config.yaml
num_hidden_layers: 11
hidden_size: 768
num_attention_heads: 6
num_key_value_heads: 6
head_dim: 128
intermediate_size: 2048
vocab_size: 16384
hidden_act: "glu"
norm: "rmsnorm"
norm_place: "pre"
norm_eps: 1e-07
positions: "rope"
rope_theta: 23500.0
rope_fraction: 1.0
qk_norm: true
attn_scale: 0.0884
bias: "none"
tie_word_embeddings: true
parallel_block: false
extras: ["some layers without positions", "local attention windows", "attention sinks", "value embeddings", "hashed n-gram embeddings", "a smear gate", "skips across layers", "weighted sums over earlier layers", "capped logits"]
init: "normal"
init_std_qkv: 0.0202
init_std_o: 0.0202
init_std_up: 0.0202
init_std_down: 0.0123
optimizer: "muon_variant"
learning_rate: 0.00104
beta1: 0.95
weight_decay: 0.19
lr_head: 0.00924
warmup_steps: 76
schedule: "cos"
final_lr_fraction: 0.1
batch_tokens: [65536, 131072, 196608]
max_seq_len: 1024
doc_mask: true
train_tokens: 912900000
max_steps: 7625
dataset: "wikipedia_en"
Each number is 128 + 24 x the weight over its row's rms, rounded and kept within 0 to 255. Layers, rows and columns count from 0. The size above them is the row's rms in percent of the matrix's.

# layer 6 attention output (transposed), 768x768, rms 0.0583, rows 31-55, columns 128-191
size [ 98  94  99  97  97  96 103  97 101  96 100  98  95  95 103  98  95  93  95  94  98  93  99  99  89]
[[164 116 129 140 124 119 122 139 143 158 139 145 113 143 157 141 117 186  71 101 147 101 134 117 102  82 117  92 116 153 118 122 127 118 129  81 141 139 126 130 107 130 110 117 109 119 132 109 127  98 146 143 133  84 132 164 139 143 168 113 156 133 113 146]
 [ 84  97 129  83 135 127  88 152 156 171 126 127 127 161 124 166  80  88 139 115 162 145 118 134 120 115  96 136 170 156 148 164 120 159 143 157 171  90 144 148 108 117 116 126 126 167 197 138 126 128 159 118 153  72 176 173 121 122 150 120 124 120 120 132]
 [118 118 124 131 131 179  95 113 116 141 160 145 105 132 142 124 173 144 133 143 103 105 146  96  93 132 117 138 121 124 115 188 119 109 149 145 174 144 165  99 124  97 130 120 154 167 164 154 120 137 130 154 121 121 140 131 127  82 112 120  97 132 117  99]
 [144 129  96 134 135 110 145  73 131 127 147 140 123 120 145 119 132 100 108 110 100 147  54 136 123 116 123 104  97 131  85 155 112 131 115  88 206 112 116 155 110 142 100 112  94 116 108 107 116 137 198 143 128  90 103 142 118 142  91  97 119 119 146 145]
 [136  96 136 102 150 114  86 110 117 122 152 132 104  69 111 110 136 114 123 134  98  95 117 150 123 103 150 118 131 174 141  91 155 139 118 145 131  90 131 138 139 112  76 124 104 139 112 135  90 118 142 165  97 119 132 143 114 110 116 127 112 131  84  77]
 [140  88 157 106 167 124 134 137 111 155 114  65 153 133 158 132 137 142 126 132 162 161  91 145  86 131 133 151 172 131  82 127 123 143  92 144 117  97 106 137 123 111 136 132 102  72 110 158 151 160  94 133 122 154  95 144 131 140 118 127 140 109 142 117]
 [137 120 120 175 185 124 148 117 117  99 130 130 154 108 137 137 133 122  80  97 124 165 117 140 172 112 127 147 122 111 107 171 145 126 125 117 140 164 181 139 166 122 171  82  93 140 105 121 130 144 119  90 115 124 164 133 124 124 101 135 187 117  89 150]
 [132 148 180 121 144 155 160 103 117  96 166 106 106 155  93 118 137 104 160 102 102 160  87 134 106 117 140 184 130 144 169 169 108 131  83 120 118 128 104  73 107 128 110 124 158 121 120 126 139 143 153  71 113 138 123 148 148 124 121  92 118 137 129 119]
 [147 120 149 126 145 135 143 160 145 130 140 126 119  54 129 118 102 165 113 110 139 133 143 151 115 131 109 126  94 132 150 132  98 127 141 134 167 127 116 129 129 106 146 148 157 116 107 122 138 107 146 155 139 116 157 139 109 132 156 103 116 108 139 127]
 [110 138  89  84  85 102 125 158 127 153 161 133 100 148 107 158 153 125 126 100 130 126 128 112 108 139 114 177 182 116 155 137  93 129 141 107 120 111 136 124 106 119 144 146 112 136 191 137 155 142 133 192 126  95 147 121 131 142 116 158 117 127  92 108]
 [119 189 156 138 129 106 123 121 114 133 104 143 126 131 104 166 139 166  97 137  64 157 104 119  93 153 120 133 133 110 137 104 152 118 120 135 129 115 145 118 124 151 105 125  98 150 124  99 125 149 146 167 112 111 135 128 146 112  99 137 108 177 104 132]
 [ 84 104 139 111  97 160 148 133  97 100 102 140 108 120 115 118 135 128 139 131 134 128 109 100 112 123 167 117 113 123 118  97 136 150  91 120 173 142 105 124 112 114 147 126 146 131 102 113 115 145 123 141 141 103 154 136 120 128  85 162  94 130 144 133]
 [152 126 131 152 111 132 140 136 163 118 146 135 118 107  78 137 121 158 125 130 152 167 138 185 111 134 157  72 126 146 121 127 120  52 107 167 129 171 152  91 152 147  93 119 107 114 160 156 121 132 144 126 117 135 170 130 125 110 147 108 148 122 117  88]
 [151 143  83 150  54 156 125 121 139 134 135 137 158 129 136 116 156 134 124 115 119 183 100 120 141 148 138 106 124 134 165 148 153  96 123  91 171  69 122 135 102 151 141 202 108 114 124 155 147 107 156  94 133 104 157 120 106 157 126  62 108 113 113  91]
 [102 140 107 120 143 132 133 102  85  93 142 154 142 163 126 143 139 131 164 112 141 116 158 101 146 125  80 101 136 139  92  80 126 146  97  88 134 119 148 114  86 145 116  55 139 109 132 151 141 139 107 127 103 121 128 134 113 139 148 126 156 134 115 101]
 [158 122 131 152 118  70 127  94 129 109 106 119 108 112 105 134 143 105 145 180 182 132 122 112 132 172 152 134 124 138 109  97 153 118 127 103 117 117 125 125 158 133 137 127 118 129 146 131 163 136 147 144 138 152 123  98 156 117 118  95 111 150 157 146]
 [156 152 172  77  98 126 158 104  94 131  96  96 101 136 166 127 130 136 128 163  91 169 138 147 104 141 182 104 106 145 166 132 134  59 131 144 141 151 126 151 129 127 131 112 129  97 145 160 140 139 140 135 123 131 141  63  99 169  63 120  89 132 101 127]
 [139 124 128 150 121 145 130 107  81 118 128 152 149 153 105 109 140 161 115 130 132 129 155 142 113 117  92  95 135 131 128 149 172 115 141 118 140 146 102 130 147 137 104 103 103 129 145 108 116 141 130 154 118  98 136 137 109 151 132  88 155 150 152 108]
 [101 113 156 130 129 159 147 136  70 112 118  87 106 145 109 163 132 111  98 163 126 154  93 113 117 126 136 127 125 116 162 176 134 122 122  88 145 145 137 138 138 124 129 162 114  97 104 179 156 147  95 108 117 140 139 141 114 129 142  88 111 142  84 142]
 [107 148 150 140 123 147 107 146 131 130 168 124 103 156 105 123 112 125 117 141 168 155 117 134 119 144 128 159 145 140 101 140  99 107  99 112 137 163 146 118 147  89 112 142 139 136 134 190 107 105 111 121 173 150 142  83 155 115 164 113 145  65 120 201]
 [129 150 162 155 146 119 125 127 120 113 156 124  92  85 124  88  76 126  94 100 146 143  89 110 177 140 138 126 121 139 132  97 120 120 127 141 148 101 145 139 134 141 164 111 131 118 135 112 128 122 152 117 130 148 103 113  84  90  89 121 179 128 133 131]
 [116 151 103 133 154 117 121 132 158 118 118 130 142  99 138 128 153 128 118 117 138 105 146 119 160 107 108 143 146 117 153 132 113 121 128  88  81 124 136 167 100 144 105 121  85 129 127 126 102 184 146  92 156 134 156 116 140 158 115 129 175 126 138 152]
 [109 105 122  97 130 179 101 145 165 135 105 111 145 137 157 123 110 122  64  98 134 121 151 140 133  77 146 176 137 113 153 129 147 170 148 121 128 100  88 105 117  96 153 161 142 119 170  93  84 148  99  84 110 135 114 128 140 179 121 132 145 128 149 160]
 [105 150 139 136  90  93 126  69 111  72 147 107 133 140 148 169 167  87  97 129 151 111 122 132 123 142 105 145 122 143 141 128 135 110 103 122  80  68 151 134 135 102 120 112 167 108 129 150 111 153 195 109  97 134 123 125 142 131 104 169  90 154 103 103]
 [106 147 135 119 170 129 127 153 136 129 146 118 103 162 109 144 120 119 104 136 113 147 110 163 107 129 131 106 114 121 126 154 105 134 147 138 156 159 151 105 122 115 156 137 137 126 156 127 155 130 107 123 146 111  99 131 149 128 131 119 115 127 138  95]]
# layer 6 attention value, 768x768, rms 0.0614, rows 32-55, columns 128-191
size [ 95  99  96  96  97  97  95 100  98  98  99  93  97 101  97  96  94  95  93  97  93  98  96  93]
[[ 93  90  81 119 105 127 104 128 174 160 107 130 121 156 169 133 143  93 142 121 132 114 122 175 134 109  71 136  95 123 102 127 125 124 153 128 162 123 139 117 159 149 141  93 155 142 154 171 112 145 156 127 141 120 109 158 111 127 119 127 109 147 105 127]
 [137 121 118 160 150 143 102 154 123 160 120 109  95 192 156 110 169 161 100 139  83 169 126 152 105 118 154 151 118 111 181 165  94 119 140 113 164 155 176 125 151 116 100 115 133 173 124 167 162 150 122 139 138 113 159 140 117 132 127 124 142 175 114 125]
 [ 88 147  97 119 144 144 172 130 169 140 135 114  75 107  98 167 104 109 138 157 137 126 127 111 142  97 119 118  90 136 110 170 116 114 119 115 157 130 148 156  93 155 101 133 117 175 131 137 137 100 137 170 122 159 136 157 140 119 118  88  53 109 131 141]
 [117 106 148  80 103 139  74 145 164 159 122 126 141 117 165 152 123 123 146 144 165 107 111 157 130  89 120 158 115 154 139 140 137 170 143 139 130 107 142 136  95 109 148 102 156 146 105 112 136 122 127 139  85 168 140 105 120 144 143  99 119 119 130 163]
 [137  77 134 148 109 129  92 107 116 149 158 112 129 125 165 143 115 163 125  90 115 161 136 142 107 157 140 107 122 178 119 155 129 103 101  99  89 160 118 159 107 134 146 129  72 103 118 181 134 146  94 134 108 130 122  88 110 136 140 119 110 148 153 154]
 [171 109 147 124 160 137 166 140 148 149 113 157 152 142  92 141 121  76 105 124 195 125 155 107 115 104 141 130 144 108 121 159 143 121 142 140 125  97 167 135 156 139  95  90 124 110  70 138 151 186  91 130  94 118 142 140 127 124 108 141 141 111 114 148]
 [147 132 151 121 162 123 148 106 143  93 119 148 121 161 111 143 145 101 174  90 134 131 127 123 122 145 109 153 105 157 137 126  65 140 127  91 145  77  98 102 137 122 140 129 135 119  90 107 129 118 156 121 124 191 137 171 135 176 115 106 109 118 136 185]
 [112  92 170 139 115 106 134 140 133 136 122 109 134  74 152 132 128 147 152 137 130 177  95  84 154 123 102  81 160 161 160 125 123 114 140  91 138 140 121  84 120 105 145 131 146 131 123 134 171 154 110 146  94  99 147 104 166 136 128 137  85 163 124 155]
 [128 130 124 101 121 103 113 104 131 130 179 110 142 124 143 137 128 107 161 141 147 115 119 135 113  87 121 166 165 137 158  87 160 140 129 151 106 119 154 108 144 150 136 106 166 147 183 118 188  98 101 172 137 143 147 117 128 109 117 177 140 131  97 104]
 [113 122 105  93 118 117 147 134 156 117 106 103 106 118 104 168 135 156  92 110 134 155 142 142  86 182  82 124 111 136 133 113 161 144  87  99 153 102 140 158 117 159 144 171 105 129 106 110 156 147  84 133 146  98 122 117 114 134 149 149 113 118 109 120]
 [119 133 128 119  83 137 140  71 107 133 105 136 140 118 135 150 111 122 122 144 125 150 139 150  84 108 116 108 122 140 109 135 164 142  83 174 114 139 102 111 145 141 128 115 112  81 100 102 149 127 117 139 144 118 126 162 169 153 117 138 120 107 143 126]
 [116 124 159 129 139 110 134 134 158 119 159 165 120 100  78 130 177 127 142 144 150 102 117 161 118 111 163 147 131 146 114 102 107 105 141 157 129 156 118  79 124 123 129 164 113 115 140 140 133  86 118 139 167  91 145 138 107 167 156 171 119 115 118 109]
 [132  92 117 131 119 129  87 133 127 112 101 143 157 134 174  96 123 163 111 129 138 111 130 149 115 159  97 141 172 117 159 107 122 103 108  89 125 166 153 165 107 165 124 127 109 179 131 131 144  74 141 148 154 134 140 154 136 127 127 133  91 150 115 109]
 [116 166 117 132 149 128 127 146 124 122 114  99 107 121 108 104 110 126 162 156 108 125 146 109 147 120 144  88 128 148 113  84 132 118 118 126 147  99  85 127 106 144 143 124 150  74 126 107 110 104  89 144 151 149 122 117 122 128 125 159 117 138  74 123]
 [179 144 160 167 190 122 142  82 135 138  83 113  80 107  96 131 112 169 159 119 109 148 113 136 148 136 127 146 170 171 103 108  99 104 177 111 142  96 168 162 144 143 142 118 111 134 162 103 167 148 101  91 152 133 114 128 150 156 146 154 109 127 141 171]
 [144 106 191 145 138  71 119  95 126 133  68 107 109 129 175 135 137 150 150 124 149 137 107 121 137 144 124 196  98 132  76 117 113 151 143 158 131 162 138 139 169 100 120  77 139 110 115 160 135 124 116 106 175 118 101 117 156 155  98 115 155 109 114 145]
 [101  96 148 150 163 111 127 128 124 138 120 111 143 146 107 137 166 145  94 113 111 120 103 146 104 106  95  97 145 106 164 129 122 124 136 124 142 168 129 101  94 129 141  70  98 127 119 146 111 132 139 151 156 146 155 198 105 108 142 197 115 149 123 150]
 [130 127 138 159 123 108 131 132 121 105 115 141 162 107 159 122 122 112 105 142 102 131 101 117 133 127 123 160  96 117 165 130 149 140 142  99 124 134 128 135 146 132 165 206 128 104  88 147 167 156  94  95 171 115 133 135 131 152 141 128 151 146 123 129]
 [130 131 175 137 116 113 129 134 134 165 166 145 138  88 107 119 117 110 133 134 148 141 110 152  56 162 116 153 169 118 132 154 142  48 112  87 100 101 158 123 139  88 170 142 130 128 141  84 149 157  98 115 159  97 102 140 105 117 138 137 151 175 126 126]
 [130  96 149 139 137 133 153 114 127 107 158 145 107 131 135  99 120 144 135 171 173 112 143 163 149  85 122 168 108 150 123 119 155 100  92 156 101  97 153 163 143 144 125 111 130 132 102 148 101 138 149 113 137 108  97 162 110 167 118 115 153 143  87 110]
 [135 123 121 151 122 120 141 153 133  81 123 124 107 150 142 129 102 134 111  80 133 111 123 119 160 113 168 162 144  94 172 116 150 147 147 113 113 121 130 126 133 162  96 144 169 149 135 128 110 133 150 139 123 179 112 124 123 165 103 150 108 114 120 129]
 [125 124 186 131 115 138  85 137 169 132 137  91 161 133 110 128 104 134 105  91  99 161 159 159 133 141 120 135 131 139 106 112 137 142 106 144 135 126 115 129 153 159 143 146 127 158 117 114  98 168 161 134 158  95  92 132 122 149 121 147 117  94 133 182]
 [127  93 156 124 101 149 168  80 121 113 149 145 128 133 132 138 120  94 124 138 138  99 140 118  88 155  89 194 123 118 136 122 140 162 120 130  92 143 107 167 126 102  93 135 164 163 146 172 185 160 125 126 137  97 133  85 115 122  72 128 153 143 126 120]
 [ 92 126 116 161 152 100 144 113 157  90 125 121 113 141 124 143 124  98 132 107  87 148 158 150 118 136 140 118 116 164 122 103 123  95 131 129  81 121 117  91 130 101 186 141 132 122 115 176 115 134 110 135 145 135 124 142 120  90 118 125 143 108 108  99]]